From a checkpoint of a small transformer trained on Wikipedia: a variant of Adam for these matrices.
Each number is 500 + 25 x the weight over the matrix's rms, rounded and kept within 0 to 999. Layers, rows and columns count from 0. Numbers have three digits each.

# layer 15 MLP up, 1792x448, rms 0.057, rows 1420-1482, columns 336-447
483438519486447497502522471559470515526494542512525510501542504503505518521542509534502479532530485524529503501485476484492526516483441522536462461548492516511469514522436466532542480521496521511483533493496491481524450521518500504518511519516508503494474485467488504494499462463524547508504486523539537545508491538471535455482456513486
503503494477482486493464479525521456450491494494492471436496457490544524464500497475500507527489527523538484553499528493511491515531469485514489478531534516482530484544463490506481486483444477482493524486503531494511468534501482483524497467533500518495498500465533491523523509514514493503499491542521515482454496511470525519489494504501
461511514506474504523505492547501497559489489485490508469497583530497461487516478482493468504460502487462500464494482501494479528489506535474514481470520475501511537496470571507488489460479486499512510481527429494516497526498551508525525542487534480491531450491464488497525468539512537480510523494523485547447488499505507498541514464466
504484515493463509510493493505500507575472534484485481519509488501551527510521524472490493502482547511511550496522490535522516479506503477519505499523483516501520508519504522551533557504488479531490515485492475488519499487492514516540491541494492489496493493445486509533513532446480527511484493465557486516541473502529438507485497478488
525473528492505482510504480506499524456509563488507480518532524472516509511504518497490510470512470467517518531592504514467566521510493467493463544501530470479560517518488553495497532542531541487465515520503493491545477512522454476489517504489484464555481463497521486527521530487467472538512525491479501493506523536493561487515497485505
474517524525483465512552521496513482529466519510517482526486503513504542473468526483501438508547512505512447492523522488475519466506512479526511450491483458533498542490467510456552500494469510502443494529442471469531517520521471520554526512466496522547475496478500458449556462510495542525502494490514507533492510493512491520475507467483
505474524473494498505496495557506509471475517532490458485557500537496518490481528503475482479515483469496493496478470506547539508495495509506501465516538457529510473488508494494482521499521464514499488506498512519488508484488469449518485501513494527500524514482470512503516478514544497472541496500543468496471545514461493520509463513539
510489530537473454471501492489484514513486522491526466478519523529527450530468477472511506523495542524542477554512494506486476478485491494444508490477472472481472473517457536499496505513457466486518477538439485491501481526481489510489466506523494474486514491491511543531495477474511527524488519548560474484455500503469500510512507478520
491461507451488498481516489486493477482505510489513535455470502492488468540510538481519480444519504500485497456479501495490487471496453530535509552502533464505512459481488463519507456570489512469482505535506505488500484483555479507515503460523505526471490493511513498515481480493495535519518465556537523560491486493516526503495499487524
517480544476531478494493517584544483499480487495533518474512521483521507493489481514516488461508494478485487491459470538518541526511506490517489534504525500480497500510529528508474489469478488488497513515470553524491480516526458510479489507495526496522516505485541505542555509499484475506517475500484493502487510485470507527508504501542
476474490482505487505482523484491483491523514447555507536523541513513534496473494495478452497536549497532539553522497501515504497493497494526519477474460508506521478515466492527466474557500494502485504512507499464512505497499508502524528475461514479463510533504513488497509515453492516490499484501526459456512532518476470514485500522487
500473471559488493483506481463501461486481506437525507488496500506505506525488519520517530494451487505488485481516499490508532515508484488479529487523505452539534463495506514506506470502494457525495487503524555496459480479477511529495463527468527481517476513506505465446526470491525531489471495533507497521465486506490482496527508498458
514475497501501516499495517489496532480500534488485488446502514491509496516502461495509517496485507514484493503530510489492452502488462506485495496521524517505522510493508497513514509469504516544479459503489495500501491496502502467476479517521513492497522450538544467516510512487471469501489527513473550555512484495461491494489485485492
522500534492505467476514523530493459503495488479522502487504532538494506441471524517502519509530511483520500495438502545476501504524500514524520498479482492527497474517478456509546512500523463511491530534490524474453470450525510531471523487529511507528486513502495515490512476510518559517516481531500535473500515484524475493474520523492
461500479514468510497484494456526531498502462487471551500504534512473481507523521472471437448490522474520494478531472495521538515471474533508492501479482518510517491526538526554537480495485507513501477480493511496475460461492491497490459456478517469552489501447493500495486514497507539497487538483553527514502468508496529508489509486444
504494496524500514492482502497471476507509490482471508469483524512526482482516544523491495510473558510463521466473515553494519512484519533546509504530504539467486491519501506529526495511486470499494488445479543467487464478465493527518487542535523486513497493489513505494524489480518519496504503508520515481493492468509523485500496514510
477492507540486460492502534529528533441539511496508486494533547518491462488549485460503461478502488504471500552533541525544515501456451493514484471513501496485519468511548452487509513499468498497525490522469498485501470481520532530462504495493543494502519488499484526476524526470531453507521504494543534519516481467470519478515466473474
472483489495505508514541480509482503562482533541480514486542540497480494499478523551487501508476496487519478488509489503481494527499468509485490467507513513497517515546529532468517526497510491525490490508484483497494467501482485505512475507520522487506524491482525491499489490475514506510516508509530509522520500530500554522510461487546
461506485511496478495511523522486500500530536486525457510481548523506508471500525509511513499479517496507451498558496512474521469503517525489524504564475503511540514501459504459484489519470505515488505503483498491546492521489457534489519512492453490512520495530538533472508445512491477543483484473495504517489491486490499458493506528457
519476494481495472472531548532473478508492527532534498489485490529481536489522522492504499482478498504467482573491526484505541574522529513500534507497500523514477513497448509471502502521473525469525505508477518472479520518525519520477491528505567512497522521546522552482506518512525505501466484562526508466467563536506494438539484465518
506476461492507515491461540520507473492487472494531519519465506512474502493503514462534527471518468524495517490538512547485440457500513545580473547477463471545513461523485497486465498542496481499509514468535504461516414519452477522503508474487456509546467475459475492512505502498483501509532503545513499478525512515491499465543509530515
476482484516455479484488514527534522475499445463533513512517474467539517504447435502477485520484480524468493464525494487519518452508488539486460487501466516547493528531513549537514489514481532479470493455479533518501463501519443449528472484535486518507526507546511504547523515509496458553503522496538479537504466494491508438443475487536
510503492510462495523491502503516519542528491503569480505475495529463490456515517510519547517495529514527506526491512512483497507492524498529509505493503457498522504504501489470450501493474534523500505486486493479520505552493496522473550520542511486499444465513511485474496544527505491525500442479480508473504529511481538477513487486506
428485491534454515474517494511491480469509533471527473514501510492478476462497481435543489539501550540478468510505563486510485516518501526540439491511560485505548474573473468463456503562452486483509486515465481453528498477474505536458485471558462505531505472439465553500556519460489516496513533503542491471470478416486451514506456486463
484479506488495507468488513512478491497483483460542502462482537534495563506475476526511514530490506529536464459526523468477579508478466507489459511560467523505489484480497470469493453531502493524505536465533495552527501471518522467496485493526498520498532486509508512507541454512512513525520476524532499535551514478499517491505483474488
516496501510508499530499497499480484472494498475524547507535513531516527495510505488495504509464496531482502515542467470488532516516489513524494441547504476530509492499490488469487516534524538488475514492517497456484495512520465514506435482516475507512526538503538486522519448499514476526531485472509505461505493485538442496506496486496
485434497535502511480478519508542479535447509531495488523508499506489503484532525496553517508491497504497507547526485517501507509487518476453491495477504497482529514490519513492513497500511492528532485522434463519548425525515480461521527494498524486495466483507512469483519516465516507495493500459510512479471520448528520493484480472492
486503504523505481500507491494519521512534513472511517491507515512516508468480489528490513502494474519511513482520525458501516534524477535487467489465484476513504464507519472500505468517527493488490487495547481541495525557504465528501482473486509449507497504492492495483523481515497516535489500505486501548484471512477487458529482474535
476485481505512479502537484488472510479507488481482512494516519495500479503486519512519466477488504501514477541538506517502551510447496523477462481478510492504529498475478492487544511516514560538508555452500497482515495511492477511537530504466519473514497517475519466507539493504471500473527512467493452510516492501526487499505514510513
512496500547465466436513493491525530520441501476544533461508501507551511517510486544499480504498521533562482558496565522517499495503517518482481486466508509515477438513512510498516455502466509499447571455505510480535509513473420502526478525499508493514445516468493512523533448482501523533564493506518491508500515445472501487503527444538
521532489487486477518495478535495467523533472504532489543485502517508515496506499475487512463532506561489478508568475533463460486519479486472508480518483507442501504529514535498496507494476501499521450504521468467510507490504480482506497548462509519523458502473491487496497476499505473486514529484524518545484496453515486503468528497503
559517535504523553505513492462494536463507470491496516494504457491519487510472487483479509507468526528496497499511505550501473502477483526516484513508486463481522519530510502499490484530491512543493478542507510487523476509501480476482528453532511463476468488531493460507527467512481476546514513515446490498511534529517479518472501490482
510439461519446463455493530464496492526540477503534551522450525531531476544513523473530468488493530463512464518505504434510538487500507562483522517477500515500538502512498501531466496530512557500508505448489483494588529516480496474526511473501485483498500525512437451503501477477532529504488494475566519426457468448452510481524492530531
501490495497477514475514551485470500484529553494494489519468492520587479513492514487483459552484488488464497521489522451515520479494499498510502508479508482518470500489502510500537493489479517499518497494493489485481514507489493533526494527500496504453541520527491529539526510517485526478506501501543456477483491508463482520456505523497
541452479508524466485520514503501496534456500494527503552512503510508454481543488492528463465484473463532483526488488509479517527495539519515464514511512481499477460502508495475520513520456556504522552472511532469566500494523508513523514480442543494538500502459466529499544479493488535525489504561516499501469501497509452502490526480480
490465494563496481507472475522489499507512488522533550502473502510515435500449519511539475519508481521508512516539472479499483495476497483468498539507474513491479457503481515461513477501468480506517459467535515502493525496493490504477533543539502455529489515497523504487510462522513516527492495530521482541486531511487487473504499506507
520515508498479483498514495495528473543436508493509514490504548571503490495499468500524471532509511500533498523503487489523497509483466467514499486514502475509511481482468496507544513518485487518487537511517518464486510472495503509506490471496492486477504496495525482495552501485498497544517540492511531510524478529474467518540522550497
518509491503537511449474512487497527521547501496493521470474508485519485435482470510527501524493513476495525530543512526494471543469517492487487519521460443509549507495475512497518497494504502486479532525504478491461512469530498508539520417516526489471544522473479466485546498488526477505543532501473482513505546478532549481489499494483
491458500524512497466479500486496484518524472503533519490521506496491488459524475472483482483518492497530495500557498578486466469529508532490495505475518515535558460511527524491490491504497480479511475540444529502519519492536471483468537538474525481522519480496498447478553492535490512512499546519504496510477508482500503519467479511422
555472462473481508485493515503544484493528515487479466510475523519482491542511508524502512518495486536465480500461553460500524506476499537488506525538513503490426506525455504530462496495523510464485473516487514496523469460519489533525492481533489506489499475534477461469499496494491479470491485497489524484516495513459485476483482523468
464497503549510496509512523509480541498512504540500529494533478508518540494485481491492480513495484485543466486501495474532530507479470527498494537521444479465490540479501488474536497506501510512494532481522496471498506508472497477507500481502499488471505468497468567453510461489544525519559502516497490493501464502495485477484463499505
541503522531484522459512527487485513514495526524538557481491495516496547490482488463480473519502487493558502508523477504533538512488493535499452505476489455534478467496471510485488488531502560484492479489512522483549527460472484519543524530496482507482493534490495507496536541488493545503537490517496496491506518496504476476548469507453
503517473499508473519487507464487475498552431490506481527492501543452503491474503493531469504511482517510522505496478491529519502460479504488496515511497507498491513487498486497507492509500456485513486492548535482510464512527513547541501498457517518541476512481508535441544534545477517492520481552504504498510510476482449482451520471489
516483542505506543523474485463484443525493522484539498518547489504493551504485574521494518532512530496542497479468498538472527495500501526505481532503495457507475501490513511480529524524520493495511518515473487503517498494536522495502485508444499494517503468512452501521499530469492496532504484457478512517499497494503473517510483488466
456507471494526473503482483522516541522487547461493497514502529553508465467481471504501525511469506493483502526548456456531476532475501530558493480490491523539500460501498481452437503511493488519491501494458462496515464472465483474492499524520480482494517450483486479521519512482502495498491507521507516534485517466516487473497505471513
546489455543477489521467497495519464510470505490471524490536509460467497467506481513489498480533535510495516453473527501479498449503516505512504527513461500523533434520489548542530506533509507501523518526509513519541529514499520548497500483521511467479510476523489496512454487477508486477481514470493529488467540504513498478487536505496
522483496556502506453518485478487508495514534494525555496513468467500476527513524464510478548473496506519477502464488480482527509494491519459505509480513487541471484504509515515502497524512533466506545483511493457506492475528469503510488513511498507547541457481497533470559511445539484513502481486527508484527478500514470455482512435504
501477513494472508477515542485509458495466533492506529529462494536513526480466500481472543561478528555494484470490500511534547479526482527447546494466520479492522498498508507457471517491533504462472511526529491474500477529486497467497494493505497496485510507514496501498556508475457471495511488564508506494478513492480507483520490491530
516501544509462474491474537479555498494537479503501545473512484492522503498463485530523432482505450478528484513528485536529504513453526519526499528513490488504514521501479486482534480469490537517510496498515497503514500501515476509490476499474504511488513504453487550484497478495482512500465482520455499527514482471505472519478489493519
459495490521512506481539469531509482492524473505480500486507512487510521498499493518485443559490506526469468548487506490527535506465472502534471489518496528486516498489469519480482493468534527492502520494491477492538499506530521467503495511520496464468511506496468458499481487518520506460492551517505533493556458449492496498446489458470
448490479490506521482458500503528459496494483485531502502493543457466463495518505496516471500497527448483452514513493508505512527507493485500482478503515494511457523544493491493479464464525484492505492479505514477489478502490441495493527487473481495541504451485519495476496495532503461533531462510536449476458463471462520476516492484489
472510522557512516504499480508469513484498502546484493484484536460498499478471485516502496525511523516505502519546481513533463501517497519480485497464505512500533464517485526472510530499505525555441519456513467515461483512479499497507512525506513496470478463542481488491507511500510478563477526531492522467512477515486536480528514526481
511476460525485490509467472516506495467459510500502509503493512484533504473486489512547494526464535514528453488536514486492543493494496523483463520540479447487488466500506488470462466540522512525547537477478490471495504469491505479532523492504508517498505488501512454471505476504461477532524505520536495540472507478481508499495506526467
483480487493512500521461428529544509496547499458468465491475502522557552508555473536475492519498475522523502514508528513518468484552444493515549489546521494479471480568517542516454481509520512502498473456438513505486487467495500487503531520536508510529496481508448508528485547476502475538495521539556469513511536506483529501524455534514
486513503484511506519482482493510471492528498484448524515541500463534554480487540514471495494522482494512495527497495484456511473553487500501503435511486531516462472513525482505489534502485488478449472455501518470502470457491472483534538538484470493518512472542491537479505498470523549479460481476523484500508460504540484501454497472509
497500485477464489530501509494492495519514500457484526465532511456472486461443463518524507537483481516505493496510475512539502521534510570486498486493467495469511530496531481481515453472463522516477576501455532453522490516494455528469482487495523493518461504452477482508485481495452482458549468532519494510523508495490551504512513474473
500466533478505455547481466473556501494537505534520545475506498487508525539520497506504506498551518496552500551505516474517478470539447527487487500502492557535517493507505490470498475476513533489509484425495514478526510547490456488482511478494525489483486487519483435475499475503475487513521477509481490490479503508489497492480511484525
510507457523464500461473481485513558482511528515498492512444557481509483501475484463499457545462481470486456518540500505468533496474544536522485517529534492545524525507518495481494554503495487511423506538504513484496486519481475526526514458510483521502485502460508462490476427536471476485501510470504524467478527481520519502494494518527
514502539479453483482494513560516492508556505488523462509520513476553506512510534506481444532488500472494484523462510506544522497482512520524495476501488507511503495501475536423489545466524547500495529483492543470533495490542466507454503485542444489455550498492516514557495470519467505546491521466513518491519493478466530532504506499539
499494548457480524495498523498493502519464475491538502509497509509494501491522497479522522491491508538511487523441512523495511524483470513490503485545494485495496516521490495490482505500500503520476509450481554503536462502482518494493516468549519502511502519518535497504490463488490500512488501485522522497483499481495516541504479470503
487487530497538490526501516519446509481496539513462512521528497499503465481498501490539507486505468457508550481500538516464489489487500522488476507505498483461514499467508498501477507532476474499490485462491522457509526499510505493490510506518493493510476490500507522500503496526491485494526495490497499520489506461483450486509500498479
500499470496527516526428509508483485473481484451487476538517529487487523489506462493545510435464512458529496486529497540496474539510477561509509526494506467505488521520461474519443466489476463515524490569513490432479487516525490495492485506498566466507457511512493507517528493500522481544486506442466471422505465522483494494522503533542
472452474505509481509478513507468505510464483472490521475557571495476523474485489489555480508487499510517462511496467512543488486503528514484509478498498429540486459445511499530495521470473492467485506512496467468539462503521442486519485481508524466524496501449505486470493494500513500509519509499502476466493474477485510509526498474473
# layer 15 MLP down (transposed), 1792x448, rms 0.0405, rows 1420-1481, columns 336-447
492491519539502484489515494517479483524523471507477471486505471479520525550501507491508486491513510574493486509538458511522498488495512448505505459531506486506527489542451516532475519487487543487494492482477496522510515489478485470521504488483477526464468486478493480453485533516488468527521457539465487471474481506503479507526491496519
478506540569532467524531492518472481515500502505534512483421518505459477511516498508505499523490468497507493555525479536504486486483495531522463523500514461508476455522502471506522521543526522525496450469477541509508495506498494472469536483477509477494436496449511470502567466456538492453497472499467519499487488485490512450521472482411
545468503479493560505486504470478475486544545492486512526493481506490487536437443502507537511510471526543527464482538475493480520513545519513537488483477466513527523453495541464519481494547490471483502502512523545475546522540488462525431480486549501515520542505449532509500492524499547504498535477461510514489500555475515518445493486477
527536499523501494517498495511496479469477455510501532456518513519496475499474461518509509477497471504518484487459488487523505495498486509502492499485463502531535483461530523497448477479495503514502530533504489499449506520528480487506479472497520487501510507491520487476506478512480494503502492492505493486456510529497524500481566535505
458533500516518493484538452485455525495493499536532485524489498456548451494455499491526488485486495510489525526508524470496528487494498425505456504508495515524490496501491514455470453522541500526477507509542546527522475487462521504457493491527554433484532493527468519494511481499503542504528508498530485524480470433504506437509581499495
487474490520445529517510495473516491492500504456488480475526495495547474506476506497522454529516494510550505527501527494529529523487509519506499540528489520497521558494480542492492504534523500498459471513498468514505483486522481515513509541501537517515474496473470479477482481458502488513516522484513527481481510502453435494461495482478
486515459520512518506493475457505521472492522474495513518479509499455524504480517501502507513496514517494509510461494472489473525492511511461534528481508523505463511508518520484463503476511491537502530536497498503488474501506535537492534494481503519508490518493541448520486533471484492522501512477511471524519495482506543489511543478536
517490490477528495513497533490499522475526505505550494505477485507527562470525495488479475528451479519513473466512472497506494501504499497513501518499510528487544493483490471509479477474533515472514474512453518541493462515522463504490495470493507505499504493507494476521526483536472449495540484472438496488537509479553504475494467507487
449484499471453471507464504527489509511507532502525484544530483479484509501502484478481490531535507556509494472454531505513531494501513501500430519515515468470535496503514512467493452460531499497461483497490531468481446520496496457530508507498525533469479533504513521520524505534499528516516500576490519510494476507529517506511459483488
538504486499516513485571540486513465505560484503518480493488506523502527488479524530486499529475501493498466491487483492481523499447492499533535536495490547509489465517484534494493498497532478493485511466484508514508533495438499443526505515438495523484463517540490480504516517509475516484503434475488476489525497465511509474555497503497
499471519537472513581514520486524510514477495466480516495505483454489472475459475495524471516458512518474484439479528480488478451477492487521530512477527510496491524502474501540533520526505505529516488497479478510472495471480468494533523506499500471491500502514531481507525508510483491483457490545505497499499487507473516504519515527504
458534472519466509485526520455495480504500490499482507496487501473509490478517492490529481494502464489475476476536462466444499522535468480535451527475492515516504494490457502444448457531506478490436517467536503516487496504495500479553485451484522506500524552486542543471466487490534473536451501510522518522522521549525520487504559470516
523536491495468501481529497482525502531471483504518543450502522499518467463506534507493512498493468478485523522493534536520582505514531501508488480486459474549508463525473538485483479529516500498509527476488514481519509490458514518496502500490511462501495523464469528503538525486522529530469498507510449521455532495494506498496495487487
506534484537494519490484482510507507504507481500480520492494471501493486537470515501529494465498501529472528531473447465466497518506490496498508504475495479508529501489520517516477488529485496478524495514491487500528519504493498454501516499499543526473537501491498504497506538504487508516475477530509495511508497521497504487471569485525
503520483487504505486516524480508544485481482544488498524478465490510513535545506527442483515496486455460513504547522487497487510501535483505503510529527522481515529502520528504508533498490478519512486502469488511537512494512504490501472505495508493513499501508492509493464532488511468507506521489477527495500465510471462497457478529515
524495476471526455494506534520542509507508488505512502505520479523527482535476517461481505450528517469448470523478541472507529522492536515499544500485503484525533509478532524509496518546499501493477487517512454524495518494474520516479482529476553496516491517526497509498497505501496542456518522521461496523507510513479530466500530470494
552503537474530495524477500502520459503503473527474464485498521495538508508526518500470447505519514499465492529489553535467487463470466478519513525494462493527494486492488521505490496501499516485495527478455530446507505536487506498496517524496501497510482493521521480467446467508512504495484525502511492495484513508514490526497521514541
519493470503501529527507506513484476512529460500489495484469535501505477500509489488511454501533525506506452520486496478501487479518493510484509491536539493465527505538489486517520472507482542496509448487450536516534506490501515492480520505478483532453486512485491525523496476478552492519494479497524565521495459488515509488536502483459
519497478537522509489462522526495500497520508479503492505486507462498539458524504456508477490476520547494471475480498503494459487510537484511568504500503488496460500544505483531491479519498513479487527488473521488504494497490501497507615501488509457531493507476459493470510508453529511513511508472477519477476529479488475493472528503509
510522508501491537496508494504489515476510544504483463496520514466501476504536527507495500526491496507504498483508484496529512490551487485477463498480508457517511493534490511512500497522523466507483481512511506507522466499481495526499461459534473462517495447503481460518524484507501525501550484505514471511537523503492527508482490494495
512542497490488476492534510470490541544509452499506536494566513527538517439495479513522496500455457476485483538458560504522515458519503479486521481504491484477552515476497472484483499482504455491533493493480486492510551482487508512470520467519475471506530514485485490499502503517512465526490548516479493537488504527543544459519545493513
465560530502473507541454494500489511536491477520490507466478495498415477477499509501534451481503516560483523508516507506482510504536491542501510490484463509483514472466482478507489483464517448505505509499506459516489504460545512567483480503517492495528547521485468535485492484493523524458495505470450443520471484509496492501476446543470
474459494544500464516497505518541494494481490496481477490524489467484539496487505474457495510482470482522496534510442509503502485473478513493521451477491485458490513487507522545526530494509542489528463506473493547502539478488502540499517524545521475539516524484467482497526526496521461499483455508533502488508499491533511522464449473493
506509485491434513484508503513498440518517457491498482507520486531517519460498484486494503539530510532545536538517558488475467493544457514500484499492491465506518531544499446488474498449476498466514467537489510515542506530469493500509477477537433514485488540499510555472512523497525508474534500480515487535491483471477500506585486522429
490479473472505484497497513472514501509515505496527465496532518507521498489499517461476489573446516538520472543504492526503475476517499500471487528454517513476449484490506563453465504498504493515498507494516528510512513493527480498518501506474476504525519517501551487530491458510522517498512499511467502551499499460509495537467500512465
479514514445512534471504543502536511537486496493497520474507529501497486491485499493526493480517521536514476505489510536512507478452496485524519483461468501517491505500492501467473468511523531527493525504524503495527476492480472503487531508537511482476502521465504510517507492479494498484477473506497520474503591482446530524421542543469
508494522476482516509528499529528518490497464507497485508487482462475481485485467503516467503484506513436473500507493473515490446492461497505467496502552509503531485524563507528507496493484473475489485498527502526512504489508452443520556498502514473486529493511495457553502487473487506474486499511566588479544452508462528519493473488486
473510508484460501478489496524530516472505453509457543501490511479524500528490505496502515508484449522442488525436504439499522545458490481455509479503532470536522457474467510495492484490483537508510513438502512491494524506519497477493484494465475532454497505545542522507475488523505508482497504488521502482477476513486479468524554483509
462488512499481501504504530503518440496495475500533568493475484499504488491500501521541517523528457535508468469502484518483505499500484508495560441477509495498536475509509494488492467537501521502532505483507506454511526492514472496481534514549553515513500469508494501498498483537524510495496526546516527479478536517468515449513529513528
521487486496482481511460521550509542499495490469480506474524470517490494533488526478494512479482474498507491470476510482458486538435502516531488499490471478512514477453473537475543513563488525499509489474535460461487503488477534551512465497493528453527510489456522491523498487510463532505466509485493499489480500541531434531503501564518
521503468469501470510511495517507486527509506485538491530501489522464496530474524488500487493476527513516479477513487523524528524495446476523546476506476509512479448499473526468519527476517484504505555469446501491514539513475522491508497475511480474531452539524524557469509492533498519537485528469483494479532543475490508463458545514496
490460515515462463507500474526483496452479509503532477579524513508483503537483529479490514493528513554494496509464508508501484522501504497510481481511494527526457510498525484481536484444487495512478560494530474527464540524534512509495499487502475491514461451561494525427456518540544508507479518524533490469519509514461472485521519455538
520506511498450490458475556480535475539541514536495476540492480482500501528506526504470488494517503479523508509463555538541515500476529539486492497460497487488531457514489490556536516516500510516535518458495499468556511550448505506517538519488479475504491534483451483494546532469568500510496493486543508520500465487465504476510526514527
472498530501504501536488486510480520529488482523545465526510506474458467511498451498474504478514514488501516488464508524512515522462521519501492505516505507482521484519519525501504524512458508513513499514499480540517520493545487499474472477522513519502486485480471492446486474512503501496542506494489553488524464504514492483536508492491
516506502496526472520510479479491504476486484521511510448508486512498506492485498510491484508495468497485488556506526518509524491541497497484445490499486474523501484493492520525496521517487508513459507475507479521543477451503515535524509489522492506518506517469490508497511459477515486510533552525497485531467509503498527480525464500459
495481492472526491530511479510465483488490470508458482512501522491530450466483525491510523454471509466487486465521503499502476503528487462514500491502506494518509487484510485526483489501483473490503520503482493529484495502528486492513475482529495482524505492523483470483473536535502483482456477469472519488490505543487523510503553523501
496502495523507487511493472525510434483457483509494457524478470498522480483509497504490475503472518500461494558483470512486475471504492469489481480527521526488498530501507451500506519478482477471485461516488494511488472501504504506502523472506478475476528472493519516495492480522486460506520483531500517504504500457473534462514549523441
487486486489532522471486511532480514513501534496551526537512517502465469509472495540561508523517536540531520494485459483534551518485472513494490464521502531507504459535522474500504489480497507495491457515479521437520510524519517452537483516517506469540434505524571526491446515532518502538526479496517526501510489523430483490496498479552
543562505485497484524524530525520504493464508485496474508524485489532523501514511542511486520462529500449493491454527481529498508485526499519547491498481499449521532510476517488462504474501497481513520488517563467446560502491488504464541471527487461514501525520454536479487493546482477521519491520523467487506550507469536477514495502521
502558477509513456512489415501515518502492462492461491488511462498484537467459481496481511491558494500531555463493487505501524479488553490504502449539523472479489528401523495491557537506480535540456514499508492496524532490468543496512535544503476519472515505520482474518532468516484482466453481490487500524524552484529546512529482505518
516533513499512485517554534474492534538512501481516502501485523507529519529487512510501491491510490498478528498488509514489521455472514466522529473477505494478474525517470499512516533499501498538469483489477491503548511505516519500503483507517479490500494550502475478509512528463525501505506457493499497503535503486516528516494480502515
527496515505488531511511504510503514517507483489520512473505450475527482527486514533530485485499482482553533480460532525526501538512523483504530481477453513514517522478456509477460488522491480520499534502522507511489548504483510498482494529533513525530515527480498492500490474492507462548517488497489505510463473489458495494507468495460
530510478488516539474466466512466498474473512499498504498489497448536527486484496501499456481535517511466488520493519484492516493490522528483513466485503503506515489525510530514486491465496495525504494496447517445489499531515456468526491483468494534470470476513509463474532503509516514545530479499490462554528478543440507501513577517521
510512476476505494522508530463523509520478513511470486510513463496496505486493468506481521463471488516494478525503479501506511508511525512514492545490470489524482473478495465497453531501493541527511535507545484482506490467471477523542472500487495521543523514494529487500505489482480522503508507515524498524444480482518499509512473470518
506493480480474485455513463469520483485548472511465509479513517499492472496499481528523471453474490518511508478470540533479454492474495498529493496485503524481467458540516489495508537501477535502524488483493492495466494480475524470523499512517490510548507526514529539502479485486475483533485502496467497555540483446526516517463474530500
461453506532477458454477471469514514476526519501509485525473514497484475487544519494513495525478509454546521477453489538491461501503488518481489528497507469494511499504510470531487521497508517534514492511495512505513487480521517517498499483491492503522473516489488436526519493470496506477514523563529494495470479487526466470476499512516
524451469508451519534517472502470525515473544525489532510494442484524516502512482448537518485510445504491502551477481499487520513516500516502505483508485490500505505488487506498534505503501533497512493502477544463486568532477511530544478541521498514543526479482496450547479521518473463533473467460480460479470503502507492486470515475503
501486541534482473471526486524505525492526512524540473515507551494494504506487488478522457524522457508465502532474493415482484460501535509483488482509532504541488494478490474479488515502486481519483469483510487469487507479518512476470477549457540508481502495485518486547480489561500468513506540500535503481500483548507486509508518500538
527505515510508508492534508513456471533504467481499493467484493479516526524496476493496538510444517494514503456495504499478515521532464457506507480458481520494479523506501463465465495527476464487450491492572512478499437491513506479480519538501478475525489471523537485485484497463548458521496531520484479484468504518517504493526448535532
499518521555505512523524511547529500497537535521483487519526539489483478530487503483498488514532510533556466474479497516501501492520479534514462488508515503516491489487503498500532489492454496479462467514483467510500504489485522532484529499508517512482488473488484539505506525484503482523509490506505500553525482470434463488477485488514
484505499512530503497515533514492455544492497521529522479544491530511500516498493526488490469500494440506506479526495493487487479508543535505469485508486477520470474508540491472565515487480480490532487496510500542494529509496545519490503498483458473533502523499507496505534499509514527498481519466470524548530536495556455509499490526513
492482467483492492516512495493492502489490509457481510485506470486472508514468510511517475503482528507505483520499522529529518489488526519506505481465485455530467526490527503533512513481473519502487506505473474496540515494496481542508484500511502489491495527468489477497538478464517500493482477499497487503531506478541483494459464447496
535500473483488493489503523500499488536499499524512499488486493511538479490519477493496486503502502517520438507506514498465527522529469502520469471487489512506482455507508489496492508488492531449496517497486503500546522510517528466502479513496487511507523536458515464491509450482525547513476491507518483550512519508497523514481485504496
462494493526505495512494533505475494499507499480505495522525507539467466497476571505492524476460522514490486472485532513481519511483515495491423546533468559525503495492507506466460494524506472474458517519512479512473505524517501497511483511490488480508498503494512479471452484473488550492527512517492488499502524514480501474496529495514
484483488510515515431536501512491508499478472517503466484515486531481486530531484507508493545530500576472496510501454515475497491499480499515458510495470494519497511480498500489491509491499474536478524524470523473504504521478491504559491518509502499523469464454432500470510468478457484490523507490479480544515503530441507468499478497505
530511474519522485524505499483490498521522436487516500508573511533537526503498489509517524480546524515491518506493538444501505511464463494538480489480498506484446491470498527495538563526494501478541474535517518498503497492481520501467489509522504523471520490530477534534472493431558558524497522494487525463539475511488524524461505458531
504466476531535483515510475466466516523463497469527527480502499539497464511464512541513498530511507504523500532490495503493510483468501523495488496483477476471449526485547477511497524500517522535501517511500473540509539480521476558493445536486528450514527496503524495472530499473497517492488544520473512523487496539484519500489460462543
491525496464504520510522476521492479482502485466496503500498505505515496488546488485472551536479454483509517458529510505475517505463492491500497493480539531510532495453507495502532474527498485566493476499495464533504483474499504515509455538530463519496504538495492468517511493558512468524472496473492534474527491460545502520514466448470
510500507471536474522456472524485502504498455455499490508482489500481519505507469550493477504500467519497542521518481508526507523530545535497511497481511525488484491503481498519522549495506505472537490504556499565481509498474487506485504494496531551511495486524479503509487475504497464505515488536507504522510491506523509544517453488510
479507446545470531504510492538494484500478500565460509511519499488489470475531483482497455497496500486447512514500498458479541536473491515504498478493517497488513488474500523530505527500468533519527487510498527502504520527480506490493505483463506507504504517526478504467524515494489524491479475492485528473520516517533522509527526495482
522501501502472508481557518549518489528538511523480469504493476476491525482507463509495484534430490498459498547478526524522521503499507450497521471512504520512493501549538497517521482495476496525445510506497511487490477507500500488501523493477477521520510510478529449495509528480495505489517501505491468477506493551509513498445479498469
508489517465495563497527477489483480487484482515504492525497491545517484548497530512483526500498519534480508448518523497513476482531503474495466484483531510482467519486476478470547490477534478485515510501500495420508466519486467513480484467491514482519501463528482507537479515517508548527479438488523485468530522511503520458534500462503